config = dict(
    n_layer=9,
    n_kv_head=3,
    qk_norm=True,
    parallel_block=False,
    init='normal',
    lr=0.00316,
    decay_fraction=0.379,
    doc_mask=True,
    steps=5295,
    dataset='wikipedia_en',
)
Each number is 128 + 32 x the weight over its row's rms, rounded and kept within 0 to 255. Layers, rows and columns count from 0. Numbers have three digits each. The size before them is the row's rms in percent of the matrix's.

# layer 4 MLP up, 512x128, rms 0.218, rows 345-453, columns 0-127
096:136103084081150108096095108193126053135113151131134174158153103154105135144115099098138082112129156159072090118174143107163113103156174154125151089134128110140093111122125118114134096090140163101132063130110129111088143142183106178169127155109108082157153148094091081052027142132104173074112128123131144134150142098137099125142113189118108049163093080106155126138131067133109153083196
092:194191122101187119116107097147122114168162176174148158122138148114134076093108149152141175084136142177173076110132094147183197118104131133123110144093091132128151119076053153114110180122127109166123165119119163135139115117117124147133101126123173093161067119170163094143055197140159141101137132183120110156125149184139177108138127154153147117113243162127119120156125096103132119154177
105:126152089080179153104119131160115110123072114114084072139127143075071159180164106091180092127102129065079135149165102078098108107130172127120105160124123155179162109142152114181117145079049132160150063178054111099129156104135126108171105152139111116110129143125146128137119176139112134115116196055095145159148078154060118142179159143132083078146080126100128111148087115118113116137106
096:108124058060140103094107159134173155170120034113142153194120127066132128138169125140087134107128153136148118095169151108142104095148173127055121152152136134090138141127101174098108116126155177149139114161090110120123133135114109146170158163153200134166105095117113120176112105143148114170091164081149138182089151183036138102108127098109130114142198193134121164146189099090111106108119
086:144147100121117131096130212146128146128156101132180125091159113124139131067105080161122143061126112169100125156132183099149129096113152163148092127141061144115120117178146160111145090126072163132143122153139053139067084186103120160150095145155134132085103169131163116151115135117099156076083072137104179152128084187147084149136205167107096115174145145152103178126096139046123153097103
090:159128130155093099064098131153098079121094136087106110169071141140077164048090143110144104151178188109116113125147106124144135151138163143130108163160146088169130089083158111186127059170104177129112118126103119142105064146126129091223079105134109202133153132184184142101091144140180152063107084131137118096111141119099145119131110131129127160125139124105162134095102129156100090073183
103:102090111081136112107158070150124127176095152066133131148141164125114148142067173120096123124112140111126147084132104181129148089163090182173125152076079120135143142102137087119103128166130100123144108111121093181089123180135155160158099106196153134099123125088112099086097117144126133070124158154177103077185099121140114120106218127205117074081107093108071142138106109106107063078085
113:128172068137082117137130067112100149197145099151182099130120207101081145115124126087138134150138143086119079112170087156090090103131139189118125114121082058145128143101153091128126121085127176135146127140085076107147139121156173075111134168147097101149129077097160086173153123107109191183096173138130143118134119104133120167172166143181125083178092109127090090173210145140138152133118
095:132182100115127101123173180113094124103079114145152187114142131089136053171148100097153116133153146152111084161119129096162090153130064129081092154136059113084111160093118187165162121063050163115116140158083056184120105139075154136153115127164120162140156134151145142107106212092134130145103078094111130130152111164122118117191141105120147110074144106165139130115130189096142152161115
090:155151113085166153112128130144146131116056154162142118135129127147088155122165114113094155096128224097117097111179116047116170170122112123130112148138117087100136123076104069141127167086128133102056159123119131096114156140062108128140142219133121082081052137127106121137053113152088139092113092145219167142145119145105106073121120193161123075116121139126132145138109121094094131110129
098:065107167175148088063109108127107103116121088110131087097107118119122171125190083115168135070114100135125131147152129093065172163111199174093123136146152103162141164142121147151125156092096146190101096192158139133110114101131134090121167188123115196075147142144152143106108215103131186106101092174191164137174166113118128097121158149161164174167144109168124118143135104139120126076115
100:135165095107196150115102123160128124108144103093151186162117160164097098126122099105180110148107143074091163122181139128133147101166104101139143163132086138121111075147160076133123161126055061186108079092152132100101137116142088112180143144147152112096084144104121121128098141157105141154101083114117096115092133118085115097170170058135129044123113172151135130088074119137165178023117
108:103130119126159127095119210130165151118093126176092120157119129142107163112202093092137143078085198082095210143152154153093120113142162162123055146112130086159149135166109121099141073166136189137108091145075157185097137201121151125098119139151127169155160141165143146148111139128171135132115128078157114152087133163157142131195110129128123143141190084202107184121090135135113119098158
097:168087154141139077040125133158151100131166188161114048116078163141125161139114068084112160080088134125099148096105143117119130127174077148142102124122162098101093142145167146092152126093182139135111145101117132160163120137101187151121115122148103202133117114174128148118119115183103136143113162187146126190073152110164096134208077140119151085122091090121141118060095090102123142101174
102:102164061091158098112129126123117084184129136146146146137163197108135086041104109158064170120076170180099171126135077163163152093146138080127149151137138156058129146099187149097128157175114083116123112114118149201147116154171146125176133067185142141177126147088097110157123172095192125137115056111131120127168145113125178116144150125149113111137121122174067132117095128111124107134139
123:117146126118137145099170161109113096091121052114145135154147157087109163152103077116139220138049167128135153186155140135135089065171135130100142072045059078172130137123079095104117153103111104132115169138121089161081131160139161076154122144119142127085098148119124132100153108123135169156101157125116127112182133177149142127113120131112198071174048141130121082091139163149140139101123
098:149050132136130067076122147153142138185108123159103123173144102102115141171195120078081083131134125083124123134123124162124100141147188175153097134124074076144113177052116134204160172113155166079097113116114085205122180095168163091149150125116146123093141121110091132111163153165091149081118112164162117134154145130138152177086136167166112162130108160163135141069090153112153085129113
108:119098130137098156147141164150120086106127147157111148194139143157037106102114127165102103114146148080134129150200084105128110095152135186116132079134128177116133118124149111082129150104201091109190072096155140129133074231135135133138120141104093092099077131157117131113066103100149156158125125185195122121114060145088109119149136104169142137099113130164158198065135123122128098087147
102:123119162095164172113119090169120135145123147139136189121123115154128119062122141156124099157154111168102085173137123166114092124153123130127120191149143074141155139117149128119142134131143080131101190110096121134147125100087122101168099062143180161136098109070101048181107124153211116118074139164106127144125081126131136124119089255114125092111172154164122147140108148139098150086198
103:173138174077134126116097130168120100185075108119104132102128190113124135097167116099094211144125187129115153089136091135104174147144105160124086137121122084137072075145114144106120114116174108173073131173137070117094099082102145124149097078146101152060149130141120168152121115156122201063094095149100099161137145118161102165187119099123095104190108151152116129184137156169096170093097
100:099111103128155054090132161144203091108159138110102141091151158115129111115152097094137148081156155140097075111115117135113175128126101122149171125086115081102178089149080171118191163166119144115140128139102107166124085093113205041125115103175171135109037113118116100163125164097125099132140089129119156164098143091094083223110110144141122074195117130107103130123131132119119147126176
104:103119155090141085126118113185135026088154092131132131183105154176133084098096133099120100132122093149058116147151117080090155048143124152125140093125134080129144069155159153102127149137083120100160128112127088142184094129119101108113051111137130185158125086112175050135137150106160106109125154117138164128146077196150156167153105161126139050172138141116094144152156147130175145086140
093:141128142134150159103133090104082154136133166184116186197161160148107110140143116123089119136107129112148160151088141152151103064181129153150132078036060106109116149105093169114122147103107194160171125112121108151095173106083128155117098178128129096110065121080097122095105132159133154160125139183154142174163096150137137106136132107146114101107116113111061130086180161041167134048121
109:125168143155118154120129117123118140144075107134112123095127144106059158063171099121071105154135140091122137122132104103107182153129111187096088150133109122056141130144144131125100096127100092144078098163105072185066112172085109150125167157200139109128124131155121139180054151146224167166112108108124159101122099173103129117152181139195158161145153182189128148146132119131150174080135
100:102132099140135132119130187145134129192064146168116147164084112056114155146189121080058176096091208161100171119158124163091124123133125135137143140151091131167102163163182157104130163122103141184104135118115148151057152106113187130134124138140106129051140157136122164079097116124098130105115190075169139124130180191124141154181197143161119175124115131138089101145161161137143112143131
088:154137099130093146131150082103183155113143080097103074088051138104145076158115124128153127143112115187179078112120149084138048090104114099128094150131099162129182129097152093148141106145154136159169203078086134137146096113083148145137135145170096118145084118105117041095072168149135145109118185123107147102174122146150120097155128167129097067146152128126120130071177120121119119173204
094:194113090085175106114176117101173105128163151099146125163085180159147072122090045084107092091147117174145168142135139136091162111180103152138127078120171139123096122120071106134153135109132145122146194057137149129166113171118116166129087183162073162124121135130178124063188124101144131171097088165103176133111125095157170197096149098133160130094131092142124172135120135144176143119135
094:134114134086170126081184079132107128127114118077099092112159176107119142072088137143134143102159171143158112171144110153111144121138104175032108157133133068109148183168103116105148151151065130163100061152110062089112165114100131062123108116106103190043069104131147125107160096096117122139137139122129109134141218114113107149126142173133171092097152151140088173164110145140159154121107
085:147145116091111143107172136178158061128132071147081137157138120136123086112065156127148154129170173178111120151205093076118115121112196134039126160148060154078108175153139135100183106111133147102110131162168143137170166114116116101132071072150115170159069089133120143148130116100141192098148130147105106125153127203065125119140176163145130128114124151127117098147116062093111131095116
103:090057121104085094108114105162092129114069139111109149134127143134105113137192144146131138132158134114152064156135028092126156131134122164144075132127109084129186106105103153200100142148077185167091093100141125092111116127087092106143105137095137136072116136110185132115180113115161138104105121086147119179133083096144097136147212155144119121122153112124132110108097128045125220076138
108:131161083157124096116152129161086080176141072143105113171133094127089158124134133095139105127122208102151141100158104126089133094188137152096061129161099156107142119174160063102110100139132132133115144110105052117114185175085094112154138144155137172176149063101196126167143151186127120162096155054131163130153182131123091121160145142129069155130148126161100117091140192117183158116148
095:153116143129172153121107149115131134146135091164115135139126139132131132067120138184141123131142109133153088210200125136142164141156168132131172126075142117119116150073145141074156118118139118195089136096117165146073160137066220095133147163124166053137080194111123137191071152134112112140087129146139156157172056111088163160125118200142105134153119166118096151073135136108190124144127
109:097092121123134091086162115152136129198146132116103109172104127137125075149116128151143105064167148107104110119119095080112078099108113203122070163113102139097183168144078094141130091141145151127095128152093113133122184107032146128115124190132125157071139102127169122077096195137100132100103055125167128160134164175100123107109180083131176146104125098209130089176132136147111135125094
099:133095084139072095123119101206098115121142184134104103109114126157124103118139139086103155135132119138076108151115135107158146161096219086113090131142096131157153167074173112141151111123139154094109116128090176126141095087077109120139106138157078138175002166149153128139151154082153126132107133109100210123123168152067117080122120166154142134165126055156155122063095140095134116151129
093:185076134136144090069120178181172138192153138140117135099122147137142101111136141133116154117088130102146158155118160099092136080117106144134132170181094134118098163151097122144125061142107118147126129145120056162084080050136173153133122176139071181122110106145150158154141138086117141109051203101123108112081135146166104122183162100204100077192159136106086101138124135109118179128115
097:118144149145125101112091137130093133130156086096146138095110137099149086158104107146102147128113134114157197126126019151114154073149157183072102126098115080077095114094164127145155055155119166111188185119116042061178164093112105146140088204161109139106116106119166076071142098146124163148091107089111149117142131112133110118110128151109168143093099131122066138135157123088101124088144
093:151067080151083157118140166121097132129128102122118121196126129107110173142088136107157114105156140127082167152156097083130135092182144226140144185094153096083104074135141161153154176135135098125100141136152107098163101080095108116126060188145174089101128123152118138131092107121173088089150120136169121146157128159082151108210129135171102118090171094102104136051179143108101090087106
098:119122123127128158118137120185094155145176062119110136092135197103152068115165107182199164098119135114160091140138095069115156082164093110103090144120091130132146138126110078080125188152096081161130115084130145129113127081122169143126131104157115162127160095114118116137162144074164141143084119186090098099122150145158155188103107138153173084116155125101036116181086179096164190153120
098:106147099136109055094199109139144136109155086123138134168141113153069124150201095087112083140159167121081126162133100081158076114116185148117118145109151074098130139131122140147094107140129132145140087170114104115149065090141109151167153145139179093125140184135207091109097178121196108098046102138145174183183069093099134116149105108127102104130144158159148127074156140142103139089140
093:178107151103169088109117109123134119119149183172161168142097128124112076116110109155131120122088112116157135134102137145176160144122157116131112109072143148156155094062183106075139088139115103148129191137128125094127072084118191101140099110131113168171086166152142084127117121120109148134140131144086095119197114093110167118148152186250180131112089147093106142094105102140110166032168
110:090160127131152101114188108141087150086144117112130139114151133131123144127131139138083121063136179122094108156160127099159159040195110180132156136087093124127220143130161150109127161130106124172135166100114166138140142096054110080208123147146174109056143110183184144116117145112194118076090143167124127158144076165101123093135115153128129077137169121181098124115099110092120071132115
104:067083050133131143130155130170083104133138076162135098099068129134065164157138120160147105074056174097097148158141086134075122098168165108129145089130143098098101174085100104106106110116109061134093112145071132110088141080126096140140128139198139168136074153167112165121094103073139102100131141100120160109148111167107156094134103120160149149166123082136155094053082161149140155106160
114:147111116144114116110118115152169169168147149104149165174095133164116130110163154063123124150082132086147183152140103134102165152095123147074053135122092129159159147115133101172153107064157129103170112167056097109203130105041188096135129149182178119134141120117130087194131098077111160159097160147154158136098126148125117137138136170107128080116169191132107174140171124076128184088126
085:154166128126141161103095140146099142096178104128118150152170097084122139041126116138149135108129178114161079154144165124145126042150141125095160105124116111079101172151105146134192109135123200183137140128111085142071156166113124153125121117104103158110117214106101134178111198185145178135064085113126137192147115138154076157074158127119109062169116107125080126164144159126100132104121
099:101109095125095183118132134154184114096151093158135101160150213141113073089138123124134149117127136115086098126135102035166180070124104134106080140128159118120158129159168113161166055158102080115156117112121098080181125129156100123207147088128126122139142141156145097116083136141148102171110140074135212124200155192131143098119130110127154094096134083099110135179132134121101196116121
091:138066106101086130135178095140181131171104144110161139167157173056119152080148116102077105134204149139124097101131114145184093148130119145118097145071121101142153117122141118201181192161120143144121127128084127097156152084162138070125130116184084175155121127100152143138132155122166129144126086155176111095119183121125115209121086201124194145137140148118140129082134132130173074144183
097:094147100164183115124213109191105114110167109179136119104154142143144170154111129140102140136148190084188139106173157119142112080156108134167117112090101135134131163174125126087126151073141179168122132119135117167094159059084157100120056146174201115103071133131161122108156155190088131129119186129122174164109160117152115125111168139148110124168147147119071126124114196071145174133156
095:133092157138166118042111130105196139091045126161101168104142125085106114151176060116110142134100180130091148175173135136158120125126125214154122119104095135102153125126058122206210142115132102094172153144112148096131151122121122081122156162098165085109142142093147111083121118126149181091114108100146122220103094138137113128090120112124150117075092176177113136101158124138131134107131
095:138122094136167129108138106171179132183114152120161157178154155163111077112126062170108083085120150129065196112113099169184147121129147181103135068117108133065117153124109145112132134086130125125091061169120088122155153129104140104117142132158139105136152121096120162125099151141152139165063114056149175107128124090116106138213161117155126152095196152119131213076104173171136157137147
104:129093143145075135131132138145154129117171149166145132119075151121101129073133147123181114058150141102097162091147110129079132144139197119098132153160161141080162097142100099147152105115157174155151109146105104202190087094111129080139132152160124092161128103111129081137071104123136126166084074139190146077108138118174125145118102161211115119167157150136142193133175145098232101097151
091:105106129169071160108161184135203106136082126180102118163142116115112141180104114068126171128104107099082133182191110090160131137159156116134154125118133084146195071150114088160134086115110178136121129122109127191150123154125153102118060137100130111112085152146117140160079098119103178078150110095166114122063206119134127124120112106144141099067143177121154083132147218113141167143129
094:166089129120080102125168191199148186151136143179179122133116129142108172117110115120137166103082152141143146152157155106135125131126138122087138113091144102161148146104193130093148122066126089142075111147140175060145074176131099099148129217174135095154125165160130149092111104051203126112117143130143161089122163138082178166096089091122083119142109100196129136106161117107122134095171
119:139078159121186061060112121139094117169145059104170150139069119137122146118152109161110128143084158136123140088176145142165111114149122137123065219117188118066143118139076150115107154050130138108108080204124133121125084141151113155126098140078151157108088121090119133123137156112147138098111154083099194183091159164070137130137172087124124126096135155114122140116145068098172092138123
085:139099100154093146093105137121191117094096129158195116122155136174099133120132123177123165108118153200122123083138140146187074135139161109059102159123129168170105146140058081155131147160155114112091129139127126170097162139141096122165125131154141099078080087104148112202116192135109166046107121171169118161108070192120126080148148110154134128172137143218145114147111099114171129116118
098:139113137129074168145135087126118110147188100152156125148102172122108106075123133131149112092102137067127098129162083102095150078155129164149184119148190119125156123145166126106130173118120145122112072125043157140126150112122159078198135088209065221145134125124117085145120112164136124127127095135152138094124179134107166128126141087182112116155100082157107168129180170124197194157113
107:087056141150174111115122165137091137131082085152097120127144190157073056095157114156136120110082138111103144125147144116104135148172145163137119189124140144159092071102123119176126094064163118131098123113079080169113084095129188138167138125132113093107130133131123096108137092144139182110073146134119133131103169104113098107171205113169111082136134067166169150155078163069138197159174
105:137085125098091171139224116140153125217127162123095161117124121100125085130133073151115112129120118147125173077138116107056124140180122114112142078166080113101124188108134140131112106113156103147129134133098159158102129107150126131149070139151089121134111234136140153128133153078182142110131160131127190103162142103083154226115128132150142139090109061174153193125127176094149149132125
089:173140085071119141128148138121130100139087077103111096086146120136119081119148084122128188096135136090167129082092113087109148181119155162151115145131146089051104123127103100123111070074107171135161126125101148143156101151114175172127103181086111103045135145146110082140135202079114108108146102101182116134151154113120096168170144139160107087127167165220090126069156148140188110153120
099:134124155129090078137128162200117099135159124176138085137082170158075125107134113081159103120107192074143123154137096144120153141141162175181181185139111059130074099131126148119156152154100097159088078132132079121147157157128137045131060084084173158148156149162166155127154152093089159104080103098141122165146095123078138140142163124171137110136081129164122127081157095128054129130125
103:113110142139079102099131121144155140127145144102090141138149176075129164130116127063152171058124113136148160156129150120137159116147154108114092083092100075149094098117071096088130120133073142191120101164109105088145152135031126055149143142120102160115153128161210105082105122106163142180101145158139175111153161115170082110091053108119097168181113100132116135131086143119212128105118
096:078150150133175116122148188134088139201132123164133097134094108140123089135141096143114105092103134084090176150154143172169165156152114182094100135128108094107130166150131113228151138128160097098159117096140096164172134202108160099192159178102171152148153150137154145091114161100094185178081124107117111178092130115093131103106125108162113081109101141181147113065128170170151161106175
098:117070086095100099090139149205091137125099150153097087122077176108117093105141094104155138148144144140117107142146094116169116167108102103116101127129138086154180146132115165152178139126177117119055125114079144113101061136128098120161161124158151149148115133154111067144083098114093167097158152118165108154183103141121136129090062204107095067093092178126149155089127143122115098145237
096:117115096124072131122116142151084084165129108153130130128092176175133124140113135157112107128100148072051127136169124057158174098163123173140157201063165105139120196152080098140114181213198112163109124091131106128107080154088145096137077113110132095092132131151139168125099178116128120054146101102150133148177084145106151103117150128160112084150085140061123127109089155125114153107111
097:137179111141160126084178149172152104156120096140172126162062138132096128115148079083119144120086153128085176115173140088130114138110138142085138138174134109147124085161135118126151042028107146207129149135136154109071162138156140109120116142074145123117059138177144171138060197159139178105109148120169142135171091102121112142168168113124134145164168164139135099098173166107168094155124
101:158119148109146128089119088124153132168139097118090147113117139129119126126144152139133196129103208122108081089113123109098136170185115152092088171138117138079125129112131152131198162150112134136162164113107151159180095048084178163140155189154172166150134085156159086127141098132108132139137153094119169147149180200169167190158123175135157160153113158176095204124090181162100158149159
083:134121106071140159116088161219127156116124144092137164123124139130098102084125136131166126127128147077107119108173110117171134187143079094128111187161052153122143081092144123061145139106098132142153097217145130113120135157125114081201122134135135163182108084135071133102111115108192128140116112134108189092158127144091147142105087162192122119158066205178086132138106116135108088131131
103:097143102144143088127145142160152091082088073073106111113091196112131092138163150131157183078130193136078152134137085137137104108131103120094119124116153058146196113129049102130168137105183094086116191109095108103147052106111184079114144107118155136124069113076080110066127130064123128142155152144101109144129142170182105152130078131157123102147121087114142110105127138066150124116119
115:164100091107081097074122124169080059172149143160118142194134116075085131099175139114138097142088138129143141118185142141121072154133085151073090134090159109129097096100194149074111098064086142132106120119131100169066149119137139162181134197134112155125150118135127135081058123190181123094148093077173098100095101126117149116134131153195119141129099148166100117115115120092081112107148
112:126122116137096118132129075168112159125107151149136196133168163091074137128111129069182171121067121100106087127171061133163132148153130143125153152091058085193113096101133170175106139162143113120146147108110133121171140127112119149143129050134137125150099166108200112059120087074146177092120138133185131200102123121100153217170116118135136150148134117156153100133156193131174136106128
102:137095139093146092105146178137093075148125139132150171170160140129122130071133100114081189124112106130176136161114099160122143138144161124055102142120123112063199142167102079206114131151155094139143184114115053129132147061135194133148102108102110135163100145162115115137119132074126143166121073179122135114066150140112162104122110155112139073234132162071110134115156107144114092121111
097:167114102074065125116143092144068093154163158164156150143114116140090060050097124115109102111123128138075111173122146133138168083154155137155135163142090122144132155127150149121192102141149079111129106153131138169169162099122065118153087087191139100156111145143139114093111130129187118126150169070129180157140072169112170096158102174165074162145175139198152158115187152132119181111151
101:119149101109121094073162097192093161107100122158077132143169153135123156079106077160103142105080121148140058107125118099060124141138145139132099099087089132111168085113124102116123082049075155140077112123102118171082122144140124113163135112180090123150141164112118159140126157102150183131142197151130165102154151249169067126106082142138134145094133123152126190099101120116129083130155
100:127135121109129171104152107134173069114112075177159173209144151143125038081154094104081118075163156095141158143135105072178136106139116135113087166088144144141106073155157101091081139143088107144127133167136132114205064134123097120110115099182196165132099105136136116102152107167156140108151148103169147123159159195157126136150125087155136116138151114139111199159124131157145206131150
091:089096020025190125141205142137188089170089101155105174105111129117136145055145146150096121143087094114104135119150122113140122145168119125131106121101148125096159147133185109104140142151096114059123086122135146077100107174128094162136133104101169133115047103136132116167109185129166167096104136112101114140176082157123086158141157128150156155102114098126141120057145127153120137092123
097:105093058131168097141154144144072128120127111161064143153115182124125164115182128154148098098133120098112095186123096173131138112139082152109103103161160115129172115102152146123165088100137160133127094132125107136132136102119109119106088124131123121118087156108165093105152109168115137114057157057126141135193195188157086161121089123125169122182114094148036186136090128044138188082110
100:145122098088105098098072164123102078106094156163126161148141140137115074121107154064132083059153112166155063132157119137073137136143129107132101093168111103123161129100115182127168148098196143110109122115115144146077150156132109074162130111210165090157048167096101126131047061118155136134106134159118157151093091152122129133154139107124128140119171175156129189116179152108152074081131
101:106112121127070123126102130124133167121149147130171127092159136088117145142128132176080145108106109139114132184114136169056128100223172177083065178024122082130109059143105141097149099129127182125099156107121107131093098156120109111127117157164157082174123103126157095142149119083103119075121096102112117123133056127109073134158134121173132125167141154177056132074132168148077136124129
084:149135099148093081116139096140106151186082107178084130163109132161119128122134161154100113128135151121089088149188101118134152153150126110104123137121143109119166164104053104163158133182116159116135109138069106165027110157125124122092101206102184115107129060184150165110105120153123169111124082091177100174199134145103103088105130132112177110107117185178114089158088170142129115087167
102:121161099120188162087124046081225087171192127143204139118126134154117128110140122108135113155111116126166088084140135157108085128103175100065114130086151117123154172070133123101144151145113116170128074191110127179181109089163142107152126136153172113142099107081125125130128201117203154111106112109132149175116156178154126113174124133124102100148138179123127107102152165098180164120151
101:111163041141129147118113117147132137088194105128163138098101146184111122156110080066223110098115180124125133152124155182056131090171121138152093146170151134125155117098137115162083075098116100156089124114121109126094152093177137119140091110186081168123128132191146101167130124083134147169066160122109193122132153141143182140090122133095094109139137117167119098068114151105118144089194
102:105087069129072142107117180136139149068105081108134137134142164144109082098135115136133166076104119086110160164134132102147196086127163150055147168105065065078125096140133122086142130069143073155094063149129131109173137121142137090160067111119189121095083147136092080114180188115186131151100132110098172134110129089098124104138130119148140139164107092113091149108116131142183102065121
108:140131079066098154120167087164118099131118162152102146165116169125112162114112098106082145138126148207139115105134103061086147135161144107109158138117138172153185077159181118142123118151087149124131163107129094094097185204111110133135115114145089211092127162241184152129056195121142161146104152144125117117153148100156113149158133152130159141098104155125112120114187112088140102137171
101:096111125119126075120117120090131101128162084112112089068087165171111190108185128110178146047148120152097110157174137064142178096116147151131134170104126099055109164114146067111102099133112107157126198121112064120159135167059167088113130109107068185124117119164119113104092149135144114122134103119167126157143108092120193102106097138125108040179130163150137131101117153111175099134128
095:106115114123079151156141101116109112129130139135115117147122117137102099173158129110166094041110161136109108109125174105105179098141146178117132147112184147151144132143128123114141070126114160082116112143110095149118106129125170123138112151103183126132117110237137081117108151098117164194164205122119192193177111110079179109129111234130153124112122142122069208189099120101140132127128
097:173081138085125067106102167148084102107100092172153103106071128132119143091173130111143154136063170104148154134115078151116156096119097141063094106062104125132106122116110096093092136090164119159177129078118120114135142132111104106150062112152098079086118104118095125117170088157182142175145120141150149103148107147106160203196121096115119130121136080122102071198138169087176194126100
090:141134116152129105142162088152141121120165110118100112188157129156106143134148161162150144117130158089122142138169121068148180106160135152106162105124133129038118162086138068100149155077102120107109110156147156151154170113159122043152122155159119089136132121104141104094168159159104148180135197142128094134085166150101132170162141139164163113163188060220119182164178115062120105181107
101:149039094134116069112140097141096119122099136193116190086143141111133113113138106148038114119136106159111085093120087132195190119139129100097119180151160181128145123133179128166155114110168132183144112098110109108124153152103157152142063115164092135145123169130171113110138138111159127103107084063131119102071159114064191166156131129146120142086146073156099076136174085136148086136164
100:119056122119105120145139121116150126104079127097126095129105144116094146157217125106143135068110204135170098151160169084124164127138114186121141166124108152118168075139168072161085143157111156096092120123129149116134138138114202068116148167117130151085078129129143088089088180138128160100135169128229087153124086112101186087134138180161134095161097189099106131149111118135182119146128
092:088151120090120126119107096100144092203103083168174111149093128117100154111094127093098174149156127123116136183173086128121117087142176179156116165094189126103069142112126153119127131097112142191101160140151118135113138094115119119119086141076082102114125105181093094153076091128121132109099151175159094131091088087094188111190148127127118110100146117113124064078168085174082118027116
103:100122154102192102115092076157163110103105151120093173100158146105100134153127112171068147073138115142148130099126142147174146134143095210062120106151169156124099160144113122116112067062132179137077099120142049154096137107115163092161097120094116106136173142163194118109108123186107157090072100110167123182119120080140116140128230122138131073126132134145143169153079149142132127143144
106:099076028118124136104117141118204126175113140152190187130101137153123083118132091152150090117121170165143164116160096098121159129119198128062110130175111137118144120111086109132169160120115072142054193131131139115144113155129125109140051122125058128137082137118117106078126167172140140059119185121173135083084110159181154127137134152144128127106122151159136135066151073110122155128131
107:146128077131094066127130097134065113143134074163139128167094138123121122120073119150119157131059152089147114198159101136110132151140104137125071173148160094069099091182157117097116123055126117160041110111104147163173067124099133091164083111145122156138133130074120087055129160107143135163087133100160115104159120194147144180152178122103136142099091102096121127071153139116146116081168
108:154130115140069177126131192128135115159092141160083168151077119103068090118161160120165111130115141138130137050153135145157077112189119156091086080114130119163127174075113137170177098114117166089117120129160161085086140182111136119178121111109086121148075170126107104152081075114098119131119189142156176163056091107083113127143117119185123103085157128133134101142107154065175177127163
106:104112117122117103146147081151161121152122090091175120121104199180083148075103130115143108085164141076157097117196100169077119127130189126143150164113160143056111151099150152130126116092134116139096084116082094187138173111175144113124101111135084145106142103148146051117163065133137173116107146105158163121122169149135173156146218140160156158140072171133134157172119162158152199135112
109:116102142121110116134131142191193103107106088146105109112118210163117123103120132170157114137133116154129167127134170131135137111195101189126141102166123092115105151083062117148105156100183177101092175129106105099146143166075117124102137173131139093166144079108124079074100092113109202115058137163125152154123124192065093100172158164166108125050113077138095120150138116122170087114144
102:116184139143114170091118126182188103119096085090139131120143150099124136117159097102153132134139075166183064085161071176127134108135111170144124130128122058127098121149110141119183106132098082176105141098072071199181127139082170139136155099137117177078105096140174132171156185164093153098113117135125114131173175151130121141111092126116135038183119144180093112153162111115171099132104
100:151131122145149085067126144130167106137108156109181096159144127128089080103119144150126164122088183101139157105143102108068106164110100101116138114058162116112111068086123071163184147081105148153140142156139104096126116101123160038144124160125097143056112105186090093134129090186143159123142136162169098150133192113145154186099093143238129133111110164132130141140096092130106163128166
098:105153116134094092138155177102113068100164140142086093166147177058033164146167132079149178091151131068142122148176137071106154175166177178157138174090146150134126080136125094169126107089125138108113112115092131118160120151151067145128097153120098067165116164131149077069094159112178149151129185113158118140082053116127119152097121112143116115108094120129140144131141066134132093100107
095:186079122116100113124121127122095116117136113163081177116077144062083119078123124158080155123155159070060120182196113140136138146158120138130152111107149150069102092110147119159155083113149130145107103148144148140119162174115082117138046107134211082131058183174096139113167115118114189152129080133137084148083152179147084133133122127103162115165145119173126136102083097126147140083170
103:084117145057132146097089137173182105159104146099119104108115165141115103105164132126145162127158113164078099203140117062114189120122120127096148118137055136117132177149176139103116171126110118185167138126119106129160076087132099164121085127089141155153101073166166126112106124122116170149132131145121134151192142171146164158140092111156111087192075091162078132077062114056192123118120
106:149130146153108118104146086159122118154119144193189122136158126148045118149197115121173102085122116114090076131146102167090148145140092189158177159129098059072100191096051151120100131136137132116126125168116116167104121095162176076116143132138135120124090154111119094147159168171145150161106173106146155178107110208135131161146112102111130095172112122167114120059160196085127159127132
099:096136134120133131103112172165149117141131068105216149124141163101091121054130141114107143156064136096126143144208161113090147151106149128121106177123138131124123216139122132173202142119122145181114102165081107130123114135151203155166125138127108104067105099077076149091115193164113134134091118117094100148152138142054060139089174154132157144183126099138093143134118085131103139139172
106:160128090093163104123135082184154138136089109113179165156120114075122146140115148117125168143124112169125108103169140145133150069141165125085138133146157162105150119110122146075133176068085146132124192094124160166138155122105084101140126111165155153114118224147148123174098140048174111111092147170112184155166114096082113159113147221170128088096095106138087135156066117090138085083155
096:109062105153111120097208111145156128080071175154115122073120106117123121124155064102128115077057118181185106123109133118110056163147194096074126111143086099108138126128116149132164146114113146121124156094115118156115131123096092167149144107165125086154115135182222142150067186148143114098124112121090199079182128164124104169117148175138122156136107104121160125125122146073173147105139
104:158158079117058126128132095135093113128140147128120210093127130146127060142130042137161157126121100186128131154121135161159110129114147111114076085132066126163143120064143134136153145146165111200084114066099100123166132161126151146168075141140134078139070169159160088160111193155129143122112125174114152107116154143120142138181125177120190131133171098129158099098106145063055102158152
103:104079151091098108146176145102108085110089153207172168102054155133109131095147121056169136120106132142122152179126153099066113138123197127106060159131069145176157111149154137088092120169099161164161079113119111069078115172152140132139110115101098179121132097190126134149105167131118154099101067123108135143144096161150150163198172117134130123116084115111118155119114138088112158097187
100:103120170093163117116179116177110117117115134122124082090142150090095149080137115135136136054113113105077126128170137142155189157094141191141108120130162126083129135099109130127162136131118163188140084133133121186172035107137180101190155137128115185128098152116146092078104102147105144112120141091155118170134097172052122141089073112118138145119127166072145208155168132127211089120148
097:123129159119144061107108120189143132124169148196159117144140112129114110119194116117099163084128089102098133099125130137108119096155164122113149131119161067155170125095094092084082052170076132142110132181093080191105148188163149117120138162086119168090122120109115125157109184138169147050122113084200125127141177121150161148206102156096087114151178103160103136090110118147117083131145
110:098102129117132113063116126152099106158109158174073181120080162116120122143177096109101139096063134119155157064108082140119099149099115117106104103106088067180139068140123138122198127111096178173172128115075131119094145174122186127142125123119168100114151091182116155152131143097130159162094100172109148115122176188113077166121142125092129090162104157128128140167132105037176198141125